Weights of a small GPT-style language model, trained from scratch on English Wikipedia.
Training: a variant of Muon for these matrices, 862M tokens, 17606 steps.
Each number is 500 + 25 x the weight over its row's rms, rounded and kept within 0 to 999. Layers, rows and columns count from 0. Numbers have three digits each. The size before them is the row's rms in percent of the matrix's.

# up: layer 4 MLP up, 1792x448, rms 0.127, rows 340-386, columns 192-255
# down: layer 4 MLP down (transposed), 1792x448, rms 0.228, rows 340-385, columns 192-255
up340 106:491502484475466446487488476523526467488513542497512515515507489481519536482503495475481534451500490491482524533497480523534531479507495535509510486514499466505500475558525467507489488537462541
down340 103:496498462459544515506488477504486514504496501494543514490497465490475476543481512514526476511485454511478495505487472523474487492465499468493500508492486531505520508467529514511489482521518473
up341 103:498454501524495503535499492498493509501502505470499474508501492495503512526510525490505509493486549490499517490518524503520460511540516496533462540515469478505455546510510538456480487505495482
down341 099:531481513504497525461526474522498530529538484487516509474502476513455481488514484488507495524509508532472502449515469495499533539483478494455458513533524539470529527484473520488497557512534547
up342 099:506497489510457488528446487555438435500502519485501490469468513518510504508529519509521518483473521502509504512495545471475502485507504496519481480503494468509506502513492477477475459461466525
down342 102:475506453488485475492549489530537473524478470527483501521563498549476526485467471537521479526501513463497525471503491494492505498534485511503559528488451472483466480557509507554547537513511435
up343 095:533528471537484496531461524529547577477541541503473491522451434529434501476480529497488525482518488503468445456482562472457494537455513504500512492519508511517492532509495490531435520521503516
down343 096:511468473473491521510485492523488445497443471484495483481511504501507450519548511506481468488491496481482514503502544476560501513529517543484462522484472509525515484506500478508498479468516547
up344 082:528493514504502552498513496502488486499532552476486482489512492497515506485496478489547489519492501514510467498488452507483511516489492484494494523546474464492487474519417477462485506508530501
down344 095:518481563506469537512532542478505506481461450511492524433466466495484507525489559492497503499575484495510468546488517461505499485522503474504442535514507475500508460479504450534519480517495522
up345 098:488492473475505512485526465522476546497520506490494523502498498526526490514471490494561498502512532543522523491488513512483513540461507478472507501497501532499523538502464500498470466515483489
down345 100:467498470488529514487460480526540488467465479526488478504476506503529512534533502447503465526465502522484501472508503462466495548471521464511499490466449535454529503480506490512468448494504472
up346 094:490531482476513468508483498460466474498514454507476523483493480504491476524478475512513507478545498500496510480494454501501507479480489516516511510462452509479492490504490522484502449472537522
down346 090:486491532496539481545501452488498528535491469515490485486484468525504539500502464461533498497486482440511508503453459459486483494515541502530505480478485479508499516504489488507490465493467502
up347 084:516508513513506498474490491491481557529479532490512522569499507545514483497505511493523504517503513475524552511483486492491515524478507529500505499504491509468516511486513507475514505506494502
down347 087:520495454512467523509486486506519465480495449462533463479541524476447566505499536524525514494482491510488471450546507479509554499494505455463502501458462495502474504500466484548505500475472511
up348 098:437551498456509513446473505496524522521511512484524472502528479494472447456488537481507492516545476504485497471564493518523508471517497523479463463497537514523497494498508496523511494513544492
down348 095:466464464542446464527493477449536490469486502462503470482491527482512488515444474514517522473469508505497447482509522481534521509492500480505511492467487530505499501515500515460471539493531474
up349 099:478506488497524485489466442526530520521530473504558506479505516504483485491458560504492483487519543516529495469508486473484504487507497463579495482520511487470529499454483493474493487513543485
down349 101:494536513526505496502454523492502523496531497551497519483491467494474520529481560498498485499502496495504564476495485547498495470493558522493469535514507471512520532477552534481536462531501497
up350 096:483521468466468551522550519503517486496524504504469456527489504471520459478486538520510515502483560524484470479505494513502473508515437517503489504491545454519494500471505491506506474478493458
down350 095:497475511546468480484484493502515457521501517497486517479476480487496481546498479462487518498468546480510534521490505475537505533459544489489501506522494517478437481513489517437521542513494501
up351 128:503449487516507470501529437504505473509497517468522510523514420503532473492477494508520506471487465521508515488498502568533473525528510485511482509491487488532510514438500490545507520486486440
down351 120:500477471505522491519507475455522494477522475504522489509559463493481487492438441503477500535477510503530512484502466509504509516498525507485492505510517555491520546443489453511517480517450509
up352 099:505451561481507503468512459484511500499499496493488472494504476467501471521493509522488512488434500503493473464484535544499501501524510515505502493541473483562465489532540510497448505538507522
down352 102:444502515526507475513497474514491487482506483519559457524547519491519487520499525517508530481486476484451457565509491523511506457517508506524482483516539559506491557488549546536468524485476504
up353 104:484521527518503544526522483517478532510572501550495542470486507516492501465488489508530495503498526537514490448496492478472476546489493511474505533503513497547501493497475478504471475506505509
down353 100:474524489491465546506499536488476510495505528494510548492504490434490494488526495501520504529472499491466485550474562528485546490469454537515496497489486485505481457522544505495513541511483452
up354 094:517555509508489485498530502518457483503529474530543486502495487488514472526545495526543511486514538493556475470541483503526503493473509463485490505526513509537486487512515502503494484520487516
down354 092:531519533519488520489502482472513497504532490535451503493548479511490488488453531480526491494517487509511499499508508462468515523498522495511448506437480529486489463517488512526515464450531474
up355 096:435529531495497530486516511492456490510497497492518473493492484549533478540474491485493511485513498520509532526506502472526495488478505496461490499492477512464519517518444507491462527474492500
down355 108:458496492467498513537513524518505509513459501526504503502502466514512508557499520488468502481522553512475548519481491511531547490498513499487514496500482480531530496540499521501501495503496483
up356 109:472481532464509485486501460531459530491560520522466515535535549467515483469470469484509554523517481555498490495473496513514476514491524476532480504514506474510539472522467547514493495506496475
down356 106:483484461513517478537540498504509495455495475489499538498480501503513515541496493510538491519481532479541488491512461534526522526553500464507481528494516466489528508537443472491498505502528443
up357 104:489499495457516522469509502479505510519457494503543527455478498488501469487518543509439492489508527517532546485474500531515491488427481517470461543493491524526552531490487479530534508508502492
down357 102:508524533429536498469520505500526487487483476493478500486506475536480475491448513482457476529484508520515529509495505478490511468476535530512483484497478510533524554488492530511504468452544483
up358 100:485493460553505522524462504467450512507490488483476510467476497510492512534500524512457500514519542536471483473470517518531520516464490523476525487481479489491551500521512490499507524527500468
down358 098:505499531465504496521495516518509477521512504495496498495511500495478505481443510525498473491494478469524523494493543478506510494514511499501473491508522528480517473501487514455458461497470517
up359 094:476534541472479475507509487528523436515478489552541484463516543471500504552487510525509479528520538492454510482461489519519536486496496503480484509462514530520487471512461485542477523488511472
down359 092:463523501482493479498493525533506470477482490484483531499513506501543512486510496495442488464525530473521490518527503508487547536561520486495505472495459458496496510504510445518521473527554486
up360 101:522462507513561502545476509523467498539491530508466522494473508432526485510477511520487501503496496458418525527491458494505511487529475505522494502513491482501536524505508474525496540511517520
down360 103:453539519486480465475513524495524519494490497504484501470489499530500461497479466524522523516541506495522480459523525488516499527514473500498530502519508493475521464520528463472526514439488491
up361 117:528487500526508496487461533498497515508498488484494513545481465477525522476542517517513540489522490499492507517486506483475507518506514522445534501451511529560488508473515475473469475490483502
down361 117:463491495499522531550525501515485514531510501508472518524482495479504462544486456477483501528472525443505509510510497507507456490475536461502523508492556506505478483490491507513518514519489485
up362 099:475512542514498530506444503523516494469509518485520491486531506509501488551519492522519481517442531529536478500494524506492511473475511491498509507477478501481516473517537473487476519535508518
down362 099:457485504531512477481532500496560522501536511493520506494509505470475490471514525516520520511480519463470506500535489529515511528556476525492472506489534455489549528491490475517477460510488479
up363 096:521449524505487491509529450539503553514502495505502483515501490490533505520486514519477461500528517501521556481554452511492465477501500504480505491476516508499479513493533489470539499468503489
down363 091:475514477511493526485495512488521453481498522531525494523520440522527488498515511505534520481464465460507467529514470436491518527515481518464504486447499468440483482468546495488500485494518502
up364 100:517529470568472504456477512526497492481520501531510485490474529523501442504518525476453453500475480506494510535487507511491491490555487507452496540507525469548490530518522523519520468522461517
down364 091:540511473502514522473506504513541463458523486533515521426509509518515470488483513528470524490510480480481513505495482497507500524505466509515504485513546471512511482469475502539512493490533478
up365 095:498519521484524484499504468514525499516512449518511517526499500532504498529457529482501484524528504476532513495514476480541507507495512487512540568547498489461526504499458473453499497469488540
down365 095:518466516440544499468503517508453488495506495482521520501503461545461531534519496493517469490430574479509529520524512474502524518496489499482490467484517477491557517530500497509468457526487443
up366 086:467536498479514471521481523552494499503496527505543489508471496498467505450497516522491478490534513514449483445502473498531506477540506538474490485511506454491528497501504528508510526470505503
down366 093:496490521514483480487481503490525464503465524481466583506525493542531448469555501486511517496516519458503459554527474486510491493496487498523464511473527483524511509474486479486466491527501521
up367 099:499505493524508487463537472531496536505449485508557486538477521467493491504522481466514493485492517519508534503484495445515528512507529501474482496558469501513477516502462513505487498542498502
down367 099:464498451485482507470490511511500496474431519450539500506531477510488517483524503536486507490501517478447459499519502519498558503495516506514461527566493540485474469459478480499557514544517485
up368 108:484540490497523526513544458557493502537489496544505502498454475517530511520481491534532497506459511509491489510504530525503528450518490497509468533469505514491520469501497545509470518542529464
down368 114:539503506515509503506499481555455531512490510491482496492485508479511464510448509517455512462501495517476452454514452531503501466487446490516544511558464481479517487483488508556480454519493488
up369 090:538466474534503466511496518501544493458498508463514492490498492507508494517481537502521491513516509481512510515504511496500532492520505525475492499509546504499495516514509565516474535518504465
down369 110:474527507474492512508486506476480539573506467532486494473508498523501515473519480512489503466488501514484500485506511508495502505471506469527491538499473501500511475489481456482532462476498535
up370 095:498495500515466503504467536482513489503460501494503499493513526499512443514518461498488517520488560492504491492482525489579526505489557519524497525488484453528522525493497498442476481542491517
down370 099:453533468500493477528508498485520481498509489505508517514504496501472493532512509429515485465524498510502518534448473516506486496512500481432506516487525494504477481459528501516542509519477473
up371 101:501469460519538495538477526474513538526456490496470492516518519509467514489452539524494520481490478501544506475500536489540481483514488510503453531461482500480537463544514488451473501540486519
down371 094:455486484509516487472512479511482500510545475487504511560494479481468558509501523532459506475458487511515487517523515509505457494520539516515461483473499493485545528547483512488479524500485525
up372 105:525492504447452489518551495570476495521485491498464504499484514475507520479493469538529489525557512520489444528501480465549477464495520499479452509470485502505537469466488509530516487496466534
down372 100:506497507488545478495504491508486491512515508486455447537514489510488511496557455531479510496436499477451496484488510527527530463509492459495527479502447492469494478488487493480473491515489531
up373 099:515514497473509490497498499486474516496503492502510482539513482506529486492511517503516489464508491534470530508491508461542490500500496519503481561464524531485469503493524451498520493486489513
down373 097:499527484548510504565459489497494465487515527487486490495523480506483471489458531492500521503481466498481466518488543470527545540515494467497477522466521518498530511489520499501464519502480497
up374 103:520450502492500484479490469510480514481465483502497510534495526498496511544469500502468503483505499506507484506511488499520484547488500506534498507506484528482545470439525520507489500529452494
down374 097:470478478485523499495526485508510485517516500497545507502510454522492472543546482477479468490525509469523465525554547509473509464477479489515528463510521496506457499470444467551505463477501477
up375 094:508468561476496498519515480446504524521539506480458513510536491499542483518448503521514487506497490529496506503496502471481475531489511444501514485435492502471470450525505498501430521545480519
down375 092:492490478511480467474553480504504511504503475505428496459485498459510484466494532506484518496532491528505515535512538483524490469499560489507483495475485505475537484473454526567512515490473541
up376 102:466510496511504530490476526532492519512499536486478459532499489512488513504451508515516467510509509534451515503457488460487509507480451497541464508479504485481521522534500479470479519522512524
down376 102:481525482521456523528510518502512477517495510513533485501499500479526473490481555481503504509496467502512428514501486483515469465521533522507530506454461463519503506481524473518551503477527484
up377 096:474483476488496449489500530491449504505479480467546503519454525510483533473484549460490499481504507530518518515520496504524506526448477503486522488539550503537485485493462484495538503484486491
down377 092:513510492474535505463513494548458558490478517488492479485467504464518491495515544467477521503525514503518511540493565480530509494468458525489523519500497497496508542518505494507509499486497526
up378 115:509508520473466472469499480530502520497521472509493499495514504474489478488476473486482525499489532501499518465502487513527476493539491554468490519496467502514497519502500487570505474518445468
down378 111:476467501521480488517494491487544489496503486570503503517502524482511532498463537487452472524531512467488507459485460505475481463479500485526481499509461513502488514504463513496493512491537528
up379 102:482522485513537526536521473489498481514535511474461526492469436512487522485457492465464513542462535490539525498494478478529471534519501522489510572540491516499477468484527468483489501491515505
down379 105:495503491506516527502476533513533501521487536535496520498462518493489530466484488515516506480447504491474506473479508478541560487531513498468478521490490497499491493517503512506512512498491508
up380 098:457477494521498452438518491525485503491531490529499494517516539514537493526494536515505525474490498471513503474512462516528513486496490518494492522483509509533466505446521481499508475523517525
down380 102:505471512506522515477542488522549507499519497498523499541519509504484481454528465532492461515494522510465500490515498494486520499511488517479532526511491488498450517500492481517483516473483512
up381 102:450544461516522539489491457448466498539540491503532477497456521455457507466515456502495537514507513525469468505460509456493444538515508513496508500477498521475507485471530514501561476495558505
down381 097:497553492520483497504488510487505534500487471531523475477480504474447549483453487497481487483469484530504506536481508469497515485467448511493533460520532531515509526492507519488541509526494494
up382 093:487511472464523540493491500512494501489481519517525472513517476518517516541518486512478516546453492516469540542508508474508507545468530530521456535512493495503479519532518469478522509525462511
down382 096:519513478524507486476537510511498521507518491483457536502459452468494520481497482485540478523486516477496460499539504527506481506504516475493532494491538497522489532507499489539520523524499510
up383 091:536467514493498492542524500480531514551463476478490497535498532498514517490495518523514485544494522477498499500531494499531521537482490488492514507517517496474471462545493469522526447526447539
down383 088:495486505526511466479472516513517467491487520511496492463503500449458507495414484481507534493488483471475482535460538487487438498512515491513484502510484506522534472502496526456491502487463486
up384 113:498488496513501460541509499502508539519488482499515485515503514460506521507504462495448474490489534488476537497447514553510533504537490456523493501470500529536520523495481481513502521509452548
down384 107:497485477498465477503517511525499460531501498511491464504483522460460521495511492495459493510523466471521482477500457513534440481472532487485527477496493527512503492512521502472469497482497508
up385 094:541556480486490500520512488468468502510482507521500489500486514481496486554494512493468484474502520488518520470520484510474471491499507473510495536541520479546531507506474496535472496503492503
down385 094:520482442504456494533524514467554517478488464495484466494519495495485515493482513519501448530476494511508469530496483516465463561544480462503483475497524517483537501507545512532527476510433511
up386 106:515513466458497523501522489455520511518495522509524474489450469481499495521486505504479503480477543451475556519478552522493481537510472507496533503474544497507459511512509460492488479551432543